From a checkpoint of a small transformer trained on Wikipedia: 13 layers, untied embeddings.
Each number is 128 + 32 x the weight over its row's rms, rounded and kept within 0 to 255. Layers, rows and columns count from 0. Numbers have three digits each. The size before them is the row's rms in percent of the matrix's.

# layer 10 attention query, 64x128, rms 0.149, rows 0-63, columns 0-127
091:134181080104117116131126109043080152156133114097121141094076118120100122087124136111183118153123079165085066130142204120158116099125136101082124153172164132159088151152153145138116088192177188098140128121170078090122111125093138201076062081164138138118107095075137120087165143127111128128098134094105163098170143091101121113099115107125145143156184099071082105101124107172173136160139
090:149085081149120126114143172137195100139093149129190128189176049146094185110113149150097125157125105116153099152068171125081166109118142174089129134151093083147134117156124124167129109105122112152141171120157122152134162115126083074150124106074111096132124100107107124105138118147133076115107069120155104127161090144131146091115092134129192082109125031106168099076160216127137110200127
101:176102129182045164092162159191164197148132108066162073139141073126123123181080082065163096088167132153115170125156128176145091089160109077121161140137145115165100090105159115111118076060091122175139121167083101142174151125187138133105083104163115156101098129131140103147111145182104159095171122136158177097112132131097142114166097077143139167115158139125156120142103132150131126119106
109:105111134104134115167129032062061113196159157148118113092101137120118137166109149155136081147083140109101131185142108117106104089136177109128097226093136118139141150138101150099103178135116084171147084098092099119126113144091132050094131159148119145138083131120182120114086115159111118179168121125089123085158166167101181135104128174080111166133157159122095101149187132102114133141196
095:136127089077106139146119000107070081225098144150136081167143107168168098116114163158180160125084131111159107167130165144134079177121079150168081114113091149127167167156159102116087146113138117102123084104094116153167143097142127130123111102125100122184111095139115088137135115080085109166140122093101091173127116097116126115158142158144143111166112136161076117122109114128152135150180
119:158145126119180128121130108137166118075139117146156094088155131006155139153113117181096135109133140161169066148177087094176182151114144135112145113125174155168162166109157151161132161122134149161121091146112108165097173148125162160166153142085109137158142112081134126191117099156118135136165090051092140126112145102117153049134144082144170115099135163177113139221118084123114152139093
113:122116162118217132158154116100110128145116125180122162167101126144126146110169097086121105102137114157160117092142145090171115091146046094173089101150137159145155124110191144182161131085077122136131111120126134083095088153117034118157103164144121163196116161166118195157108184064120119139138117136164121076144151128136107118122119144149183130118105137096164108154199157123196102189134
118:096146135077070172189099108078079127119116083060151102156137106113043096126126127158139096079099135128152103144112120122114064132145150129176134101156133159154140177121145181079157174142105212164144116138077128067146127118102173128137145146090134130157149086145188100105100110120072099142098135124145174153073159117124117110158121127117142051115122151115081109190163111163121136140191
097:174129133129136115049160166206152105133096146103161127191137101130215116155044118103119148121220128138111165105158158140180118109157151148119145141158114100183156094153070111150128114123123134135112154142107143155158149102102199160084082136130144146132133130119155154105093105139149140172150110090190085154130119166086109100156098158171179147116121142157162204108125077122124096072141
098:140171130149088040076114164177167194101109114155177181149125121086120150125143158075121075054173079121110091155102125120134155127185100188074110128180177117147107147133126171131136124082071152152125117130084137133122115146093135141180129124115191141154115142135084098127086120139153163101179139095182082107090104141143164154082133129167157149112150132166134099146078138093124162178165
106:143096139150148174085136111190121129139072090126133150136118144168161220206113166143078160123193131132101187137143134132101157195102112086179162132092180059130145122176111109111152116105125112144143163112113093148098182147122149119156190116149080064086101128138172147155194145145090122125064111132166097121135069104081139139155144165155126153134080079139145163124119141151143134109121
100:133126104192089150106177175130158182129105140121081134101165099112190158150117007179158085100100147137128149122202149163180118155150170129162172139109159105101102151099144109177124111110122202137111137141155117158081170125064105114090114152138108141147125187146175143115153113185106181148116079112150161156123143115110156114171117049107171157120110123138139136154170118118125106135103
098:132133119094120108165149034041037070158111140109153143164123162239140111100143174213179103147085125158139154127135115108139111111089131163130040111057115139122117144097110126107111145163134117119167104152108137123121123131106164146141132149095099135138101065122133109175161128118137129135165105055145108138134160097109155156148154147142090110113115115162097170106135083095094149130153
104:168109122148109132092145087183098113156162107055090138124181103124128137129142061089140179093086136080130105119079103130112130110107117071088110098172153160132082100113126173115142074150201135165142188137171112057108075178155121168137178169068079128135160134152076147136132120124057115139148110180146077156074086156162101096140116134145079149143153131144127137178121118152139136105127
128:170070134164094182190110175161148117158126077118131132144136134166087054120134131175163128139126126083179101139158068051137123155110123141077182207141124103200169137091113140111143131116080127110148134138113123165073081113119104134136126126084165097097119154095131094113118124123126135111160190152126134124179154161115116098107171125128094124132078214074148139135197117089141110092095
108:109130145123080087088145204202105131136130158142119166156115134144173134165206156143108143115087085114095119117170112052086115201117100102206123141130188166148122110102160161119132143085114111139152147141170096148136139152153130106176134196042118087144103144174141127167138113113156093127117102076087070066197132170124143106144194129106129105128117157132132137130112147135104108106141
091:111168130203131164126146147047101092156084103123119149120124115130156173148173154102107088112130163135207179091092183090145122132075066142127135109103170139185149179158172102124101123092164182149103149094139174114109160100046129168164142162127122123087166099162162149138162100108143107082138134155180104086115135084165150177129155166123167144172116114163124081123105101149148124173129
090:158157162129169105107160085110078130078156110082124097175156125094102056154109144150092101124149122077129097150156124097107088143148135116130138089170136153071148165184101162169147113203102153122090133106108137111091183139075137136065094136081165131129139134107090198136132166140111168135123100143126148148089146194094104119055084130169130148123138124098112233160099173110094119132113
091:116144150188162160170116124131171112140113138152101183107109143135107140149097111106156053182071141103100179138094179127141109101163151132124207181118120076128135083135069175173138087115185149107140116163157179166118141166136232138149106142089127116070114128171124105151113144120096165121137157064164077145131174149138141150193100122105091094151127094142136127130151168125165164093109
097:102150203155175141132156098131134183118113190168132123160119151108122121192101083121170169070134120101144101223164105135095157164170113133125104089118158122159167141123145185084128154112084135157117144143133178073170084138141148061171164139096118182144157039155141161165124120131163121147095153142167112112065144157139140162119137092154092114155156148092093062135161131160130128144129
091:100109139086101148146081133166131097124112164075118163134092063134072076168137105070148106098149126136118172126081096151139084113149176144137134123129092104086097085144144109083143170096114111149148106109101185081074108105147139123161219135126112076188125100091179106151172143142179132098122152102147146192114204198125180130161105146153109159139129127136126137116109115097076134071169
094:096088144113094112105129135148117188120116081144179195141088104131146141154174118112166067143179155162110160145104159140140162175158136089084102183112075100162126126101109078109102137118163092187166125109142059119136132115089200145135127134124138108081088132124143163106183130176172163112153082159138155084081133145139168160175188113142123153182105093134079111130096129121192170146182
098:120099116160132147169138160133108132096157072158116170080114104200148183153109195153200130155121099119095082145167147089095132185149095083141149098149109144125181133111178077122151124152095111168099081079101106135138118143115141173185113088144174085255151117138143123135162154144170166120112150114139104133149118135119134121168188132151133094124114097115110134186160169122128121074104
089:157078118134131160158125142128089198103082150141084171139104100135119143114155125144118137194128062112174162139166069140101107180092098155198119104132197158098126102123112185131150113160123140152110121092160106084149094134126120182160143085099105132156095169096091092183137137186124092169152070069125066111116106087082113128125102168144169110071091184103077122109126121119148132111090
098:131140149151122116104159078110136165088106152081146130117157137132160062105156127102156093152202131147153165040102100161121088110142126088109094123141119125129113155133077136160042132161109099106126104127141076127213124129161154143152126124120090062142153103160069189169068147089145132101083068146140112173109161144129151071139139112092173184076138089105149109098118134100069133104126
093:041148093121159075099168053116127107179129130151040137108094113128132137103096103174116146103097141162072118130107101107106090079120144168141123121131086126115048159150117089110132165117160109111105125156132068059155111143100122123148088131159139100198129070149113157086105157118176174099170165167137155126128106131172059181132073112094147146157131165144116123104133091138081112114145
096:067138157134090145151113123145138156097123151161116135125091063143113127128110125164123121047157162173128115172131164180114120132134102162179105157072132139145144124117159054209074172084116089136139078108149107149146126073140125110140153179130083113109148133103085105067132090064134111085141109205130064100145141137156156134172119135092149085072102133063169081129141130078129124156131
101:076086112123141106086146156168162156076112059110153136106178107055111173141116137176110144107195162117137147148182088136141086108169146104110102089161130139148104190092145149106133143153117104127138164139113074144086191156143140182152119115083162119178140073097064119122125153125108115075103093120140111134164145116085131106135188132190109118118075210087147108193154148118113146109119
093:169098125176159188142141161099069089109153104105183141165132086138114095152122143121107133118160086084130114123138138104150133145163147095177111093150090188104129107127134106194154097112143128093148182190109104119099136103200149124061089114080151145133149068144134118096186117156120119147075103080183094134094127131143078182133164133081082155127170063083122109077160139099175136148167
092:115029127095056107152103156168081114127122142140101114134130134148078171103123164156129131127119150105130134132092151149132109148129107136153176116115147054131129113095119126058153111103113078068132205080118151091111129124160101129126108108174111125135134131113091097119167096129148080069057135166120152106145118122119106187151187129202223111162159137144110109178096182144141094122082
080:087128165106082128134143088100080118117055111150090138157125107112104144138122156167109127162071136186136182149184158121044112144081115153163128200097130124167089103109096156112152106162100121156193120142126090119108134115129124069094069160140109162114172123079105123130081092092106142202088134105163145069141096110154095130110148176142172143089122122155124153068156107137138165195166
095:109113108129112141167097172147140085149144137077098099124167188154164147136125101071114075175125146108132163150118137148090123099190125185056074124118084090143130097137157120090152159158075107141165153104176135171087154110127116123182112130084139113146099112096147128081118143131145138125089089153113125204121106158164094119151148091075107171156143112159051074115115077116053125180071
025:123146096166092151085137119099086146094067143104154097130125063087181114171112119116110141224169106135084098140114125111186085190186072152207080108100143090170105098191136105089128145083169068080147153103185146146105114149137135133172142141169117133129134161132101133144106079188176116120170164120130108103178113154102111135138146153184144123135139149165133118141160117105158114117147
044:151090084131113125055140171045130115071124117143079165177153113113186085122123134150070113096162137114134112110111126126098212115182135180082123076163178112126185157162098140155117160119052144085076163146173111119115087098149154176149197110136124112142106173118126153080108100185144160151139115178114160143126105139134147141144127135170110142114122116108093112091164148067156097125101
062:156167089161172191102071118139114164172133205148059197082124114195118111122152100207128112144096108138124153131103115130079086090127117054190146131151057125092093121148121063116121158116127118115137130128178108101122124080136145138130097096163122146122109078154137076139132086191133120131110126139106123070106080150065155132118125137129117087077142157117118160127126088119148196146105
068:154138128160181202137133174055151124138158143188072165121126140154150072107128106208094175132110090185132139160134081134101116095158108074154065131122091093136106146107119143085085132137113102144120133149095078080121108126082156136160108170146112140157114116145106102126137100200134167102156180156177134075113077150097137166146140158137128097141186106119031139127109115096143172116130
063:168120124144081074092136136175111202081134129061143125147118154148078142105154088098135040156163125118093151130108086114131151131072152069126179131144208164189122095084143097169109145115098105145048140143164135165146128145138078156154141128126132111110159173177162208108144175100133126126135117151129149124128160105150154096129145167137120175070106116112172123175186083119129119113108
107:111122133126110121125143107126149110075165138224130116223149120100107166059104130152104168160156116095103116158172136076185097108151126164137143186158142137069142142114120135160176107100094114112197161141122171138132116108083125111097058110127144152128170216135131099103167127120114183064138118147116137105195160143169083153086124144155126165138104137086118136166144135090180117162094
079:133102079128176097120174140120126137146114066160143127057137187109122150136123128117147115104175128078151148157124161145141183118113163155081138176119169165181155116107148130117139091120175196176155147101061176138072134155162141166158182083110089089126116100159134138191108086170133067153109132086153120132134151067088114095158167102147102073138112132136134138203068122122091170119142
076:101156107068157087153167192152198137113095172219110121134070129041112233159161124113119185141125173151130127142045102115091124144144164112172121108145100156051086150112144154123131121129124170138151110125157070103063109139126150126138149174130173105078138155105114176128136138167122082152160125111161127122104112173154110110142140113145109086136141123139186117138144159125144118124134
040:125110177169096101110139138110097123179121127164131122126118061218204092166139162175165095142113152152159179174112137193107131160139147043112126078070154156148103149131120134099114169086134158182088127101116127132133118127131152159142156132100121121150137111116120147153138088141106062140151165126158166140131138122144178159188119131127094050178157185161110122124061113156123128151198
050:040062171095075058161139128165121096105150105099168043127137124143114151120131158098099202115136130145159113133166126151177117149101162120089134139120163149137141156078157180114156074135137144195148170121031136115128100166118122101110154159071158105169148155107145133120107140076113099138128185086119139155151159095200105140093095146120138123186134131108129113166137117139162086104132
052:193082120079176138076109174091118175110115114142063225153103128173140082122137098122137018140128121118151147133062154118055148112147142115130102054092118097135140143112101080104140168100126107103072146112194117124136101081112137156183150150150103124145117121144103157127162124178153195125148106170118150088101090141101145131141150116156088116092148110147106157115128154107088162138156
051:162130066146095088118039158112128166131159116079128132124129141124075146109153072143079081137155109137132122099163105094054188104060153139183158157157153107148134142099184124163148129103101093106120142121092111114155086126110091174120134123146169139151138163186178135059138130099131121148135145173190109122110105163136168081166166125116109193071123101109110134174181109186143129094162
097:139100123101125020110141092210134150069124114089181120199124156086104179118140155088136088119204145118135116105136145121195141166101174145078166126151189160181114129135154145161161126101115130182094132142171154133138132143127113134100139092127120134117158158119146212124134155071120137134155098102123149165131191110164140087119114138140119170076080134130182125173147115138128064129105
072:073163108161172160128142146118156093136140152125055156121091071107141124102112172107065147166069142160133075129057130109127132128085092092149141170172061083096195123124120091112119112145130124098108091094146121194118136115169133127126075141138144147118152105164118104124160109229150053158111119149140159090147139145079165140132099123110139130137113122098144077066121095159200154124097
081:120171096107131078097147128119189136097112083158180120160129208072150147099113147075044138155178138143079157132160109157162137094120089125128151141136117103152160140170122093156057104120124167110116089126108143060154152106095106160164109183166163113213123102164126161129133124147126162146144157149169125184142160117074137125146126144149170145044114074143143067125156131152098132104154
087:101203091138094181147067118192111146063090205156133089144096118113110188122103132151098148131128168117119121085158136125114050101136061165116182111161094155128094107140133110144129111120133103104148139153132150153174162137186092122118051155143176131079113146108175049087106133107179127151089170096097134126116127129138090049100151129131158134105126137134143122080135108158114110117076
116:174102096083123148118118157115171129084111037138173181126168173057102153162144123117043093128133099102126060160136113093166087141135148083112167139170110115122167114121084108155113106123158138119174086086133128088105129093141112139176116123077071094128124139120129121167149168193111140162168125050098151079150154134131180127121121110149150095108084083176133071116084113116108132092118
127:140147062168096143080155138118108159161060154183096145132136128199133108150077168148140113159109156130192152099217122091104092168100092128129120116094118148157081127130142135130114113105105116127096143184127139177119116159127086162088091109127078108093136100101119136124067138116147114191129115120118140125170061120126084148157108157085088128127110132115130050097070081174114151061062
122:066073099122146157168116119128156114087115114095104163136114167151086135082146042144150149162127126095155210144145095109126177092070098125090142133169144128111138120105124151061109073158167114141109191130141149147128158164122130164098124097111143091139142147108124123180115101169126081120140140103092094110167133065121103050135109135090210161109068136184156091161127097116096106165075
130:090124120109187141167159074118110161069082141104156130173157149114105146083168156149132091061063151138162123126101146102072099066122161108180140180127172114177133121135087115118126120126087114129139116150081148124163173045158098149145161101166135137086102149152074124132107105101167081100172147159126070100136118110099134112146083165088167053107086082095130121122096126104105115076096
129:134127094147171070088124102154166088095113117123160115129118115148111128078121104125123101118132139056094154158097099091074083094170130091094104152164136076128150131155125087181098145067155116154113073132142191121110169137155078092159109189190122160129131142106185164130116113125126119100173165157134143168095165098175123124129080153150191203100157069102049110140163162108133113103106
125:115100089130153118139129050106183129146124185154180153154156119068103130118025126149124133141181156136087129132120154102105112179161195088145103073111115198134154075147152089128135126106181071108179179114134145131106171145092124113081105109141146129089146167127134113162143165121125189118094112160168069044144166114151105117093113114124090132152093124124160071132128136140130079146125
127:114118088127107114172147109147120091081074164095158211143102164134164147159178112176135147125121127111130139121208083152122098102071103134133078123145148064145102130129113152156082070136151109080182179151138141109158108141196097115066144178130129144124101157148152105158117124120152142184152152120132173119157140115153173126110067137107115139190165153098098185051076130112093119101087
135:186150142102094166157144103072169193140110091072095154081140140125150150137067089157103111181122128122127115077140126163113108093111117152151148141048129125162127108145088179162130112175157139089156082153103139133212194138132150178096127126136153139177149149115198115123066154132093164114143148136170111082142108115079146148121102162142130186080118125102201184142119083124132144095142
126:137167148115139180120132127107105124105148088099085113153127068142151116132106135108136106128156092153122142152177179171139137146109106114156081103152121083091077092136112103173125128123098154165136121132134122117111120168123143115117172120133135087156070200084078125205178125099157116151074168124076088191084193155022188106123045176134161160122128129158156108145155132135161103093133
122:170081085137112124152116124095166061138132084167112089149147051121122109130156133131105125140145142135114151141129142104144097094158104136136143158123183063138108141081131165076135152185060140127101150143065106130072177192112121186193190078141133140137168166135127137161163150190064112130145116133137116159129130153159151113166183162097071131145121139093140121167165151121062081105173
121:091118128152161022147182145112155140094170095077114139108142184123135100122105112137035115117142139166165110122147100162140104106129147079120095092102144118150093115056139076116080143122123144113108162091102088123137137134173095137150162104169156095136146101087155050178145075139128156066081094096109115094177061084118163160143161105177119137114107145095081125133171108125091118124122
115:131128139130138137150115101012114053147138101127124189114171138157091079140140109137190129124143156157092178161080172140147085136171149145105091117118113130108096098130039096112149123156139171119113199150135109087152158077093169115118062118189119171140152162106090112105121179144091143126123116121160123128140129141120147154159033152102153126118119131176115142069118139155075113143166
127:159103136133107137079165133147146110116137133113126127084228153115101113074138118145169053164128066058127102160114086137119215116135109160162125102174140115113121164109114113089109119122046173133166123106155135169092074145102077123133171147072212133195101084144124105137115143138133160155135150131167119166115144146078147099126101074091146121087151153085115082127113099109111105121164
123:129124117133079141119134101108120193133178144129112110146154137143123100101106137111175157188139121068158148118113102145134140132117151172141107205124151136114104105114151143068122093103091127130140081152131122104078141190111122119135203117120110176108087213154149144135188143097125160135124129194130132097119148079191145093033129164130128109125169106174056095214101099110096147178139
118:097127113149117137079156106178193151160123083078133087123154160088158120171123134123145137176128133121135141139098156202113160123071166057100163156110103097132120112128179107139087116164165134133067131156112121088165072119128174157102145168119085180099140172108056085094147147163130124134140105192083175151091052159096165083155113092154131169156140126173090137165136129145111170100103
126:109151163166166165104113097155088110159183088148130150135092101149172059084117089085193168101129165129118163112134114098102161099131159071106150193130173156109118169142140154188121104155103094139154136129142087174090159137175155130152116160083092121200095085114140148196121124172110141080143118103156125146100144129157183144140120136137045140111133113110117095204159172161157150099167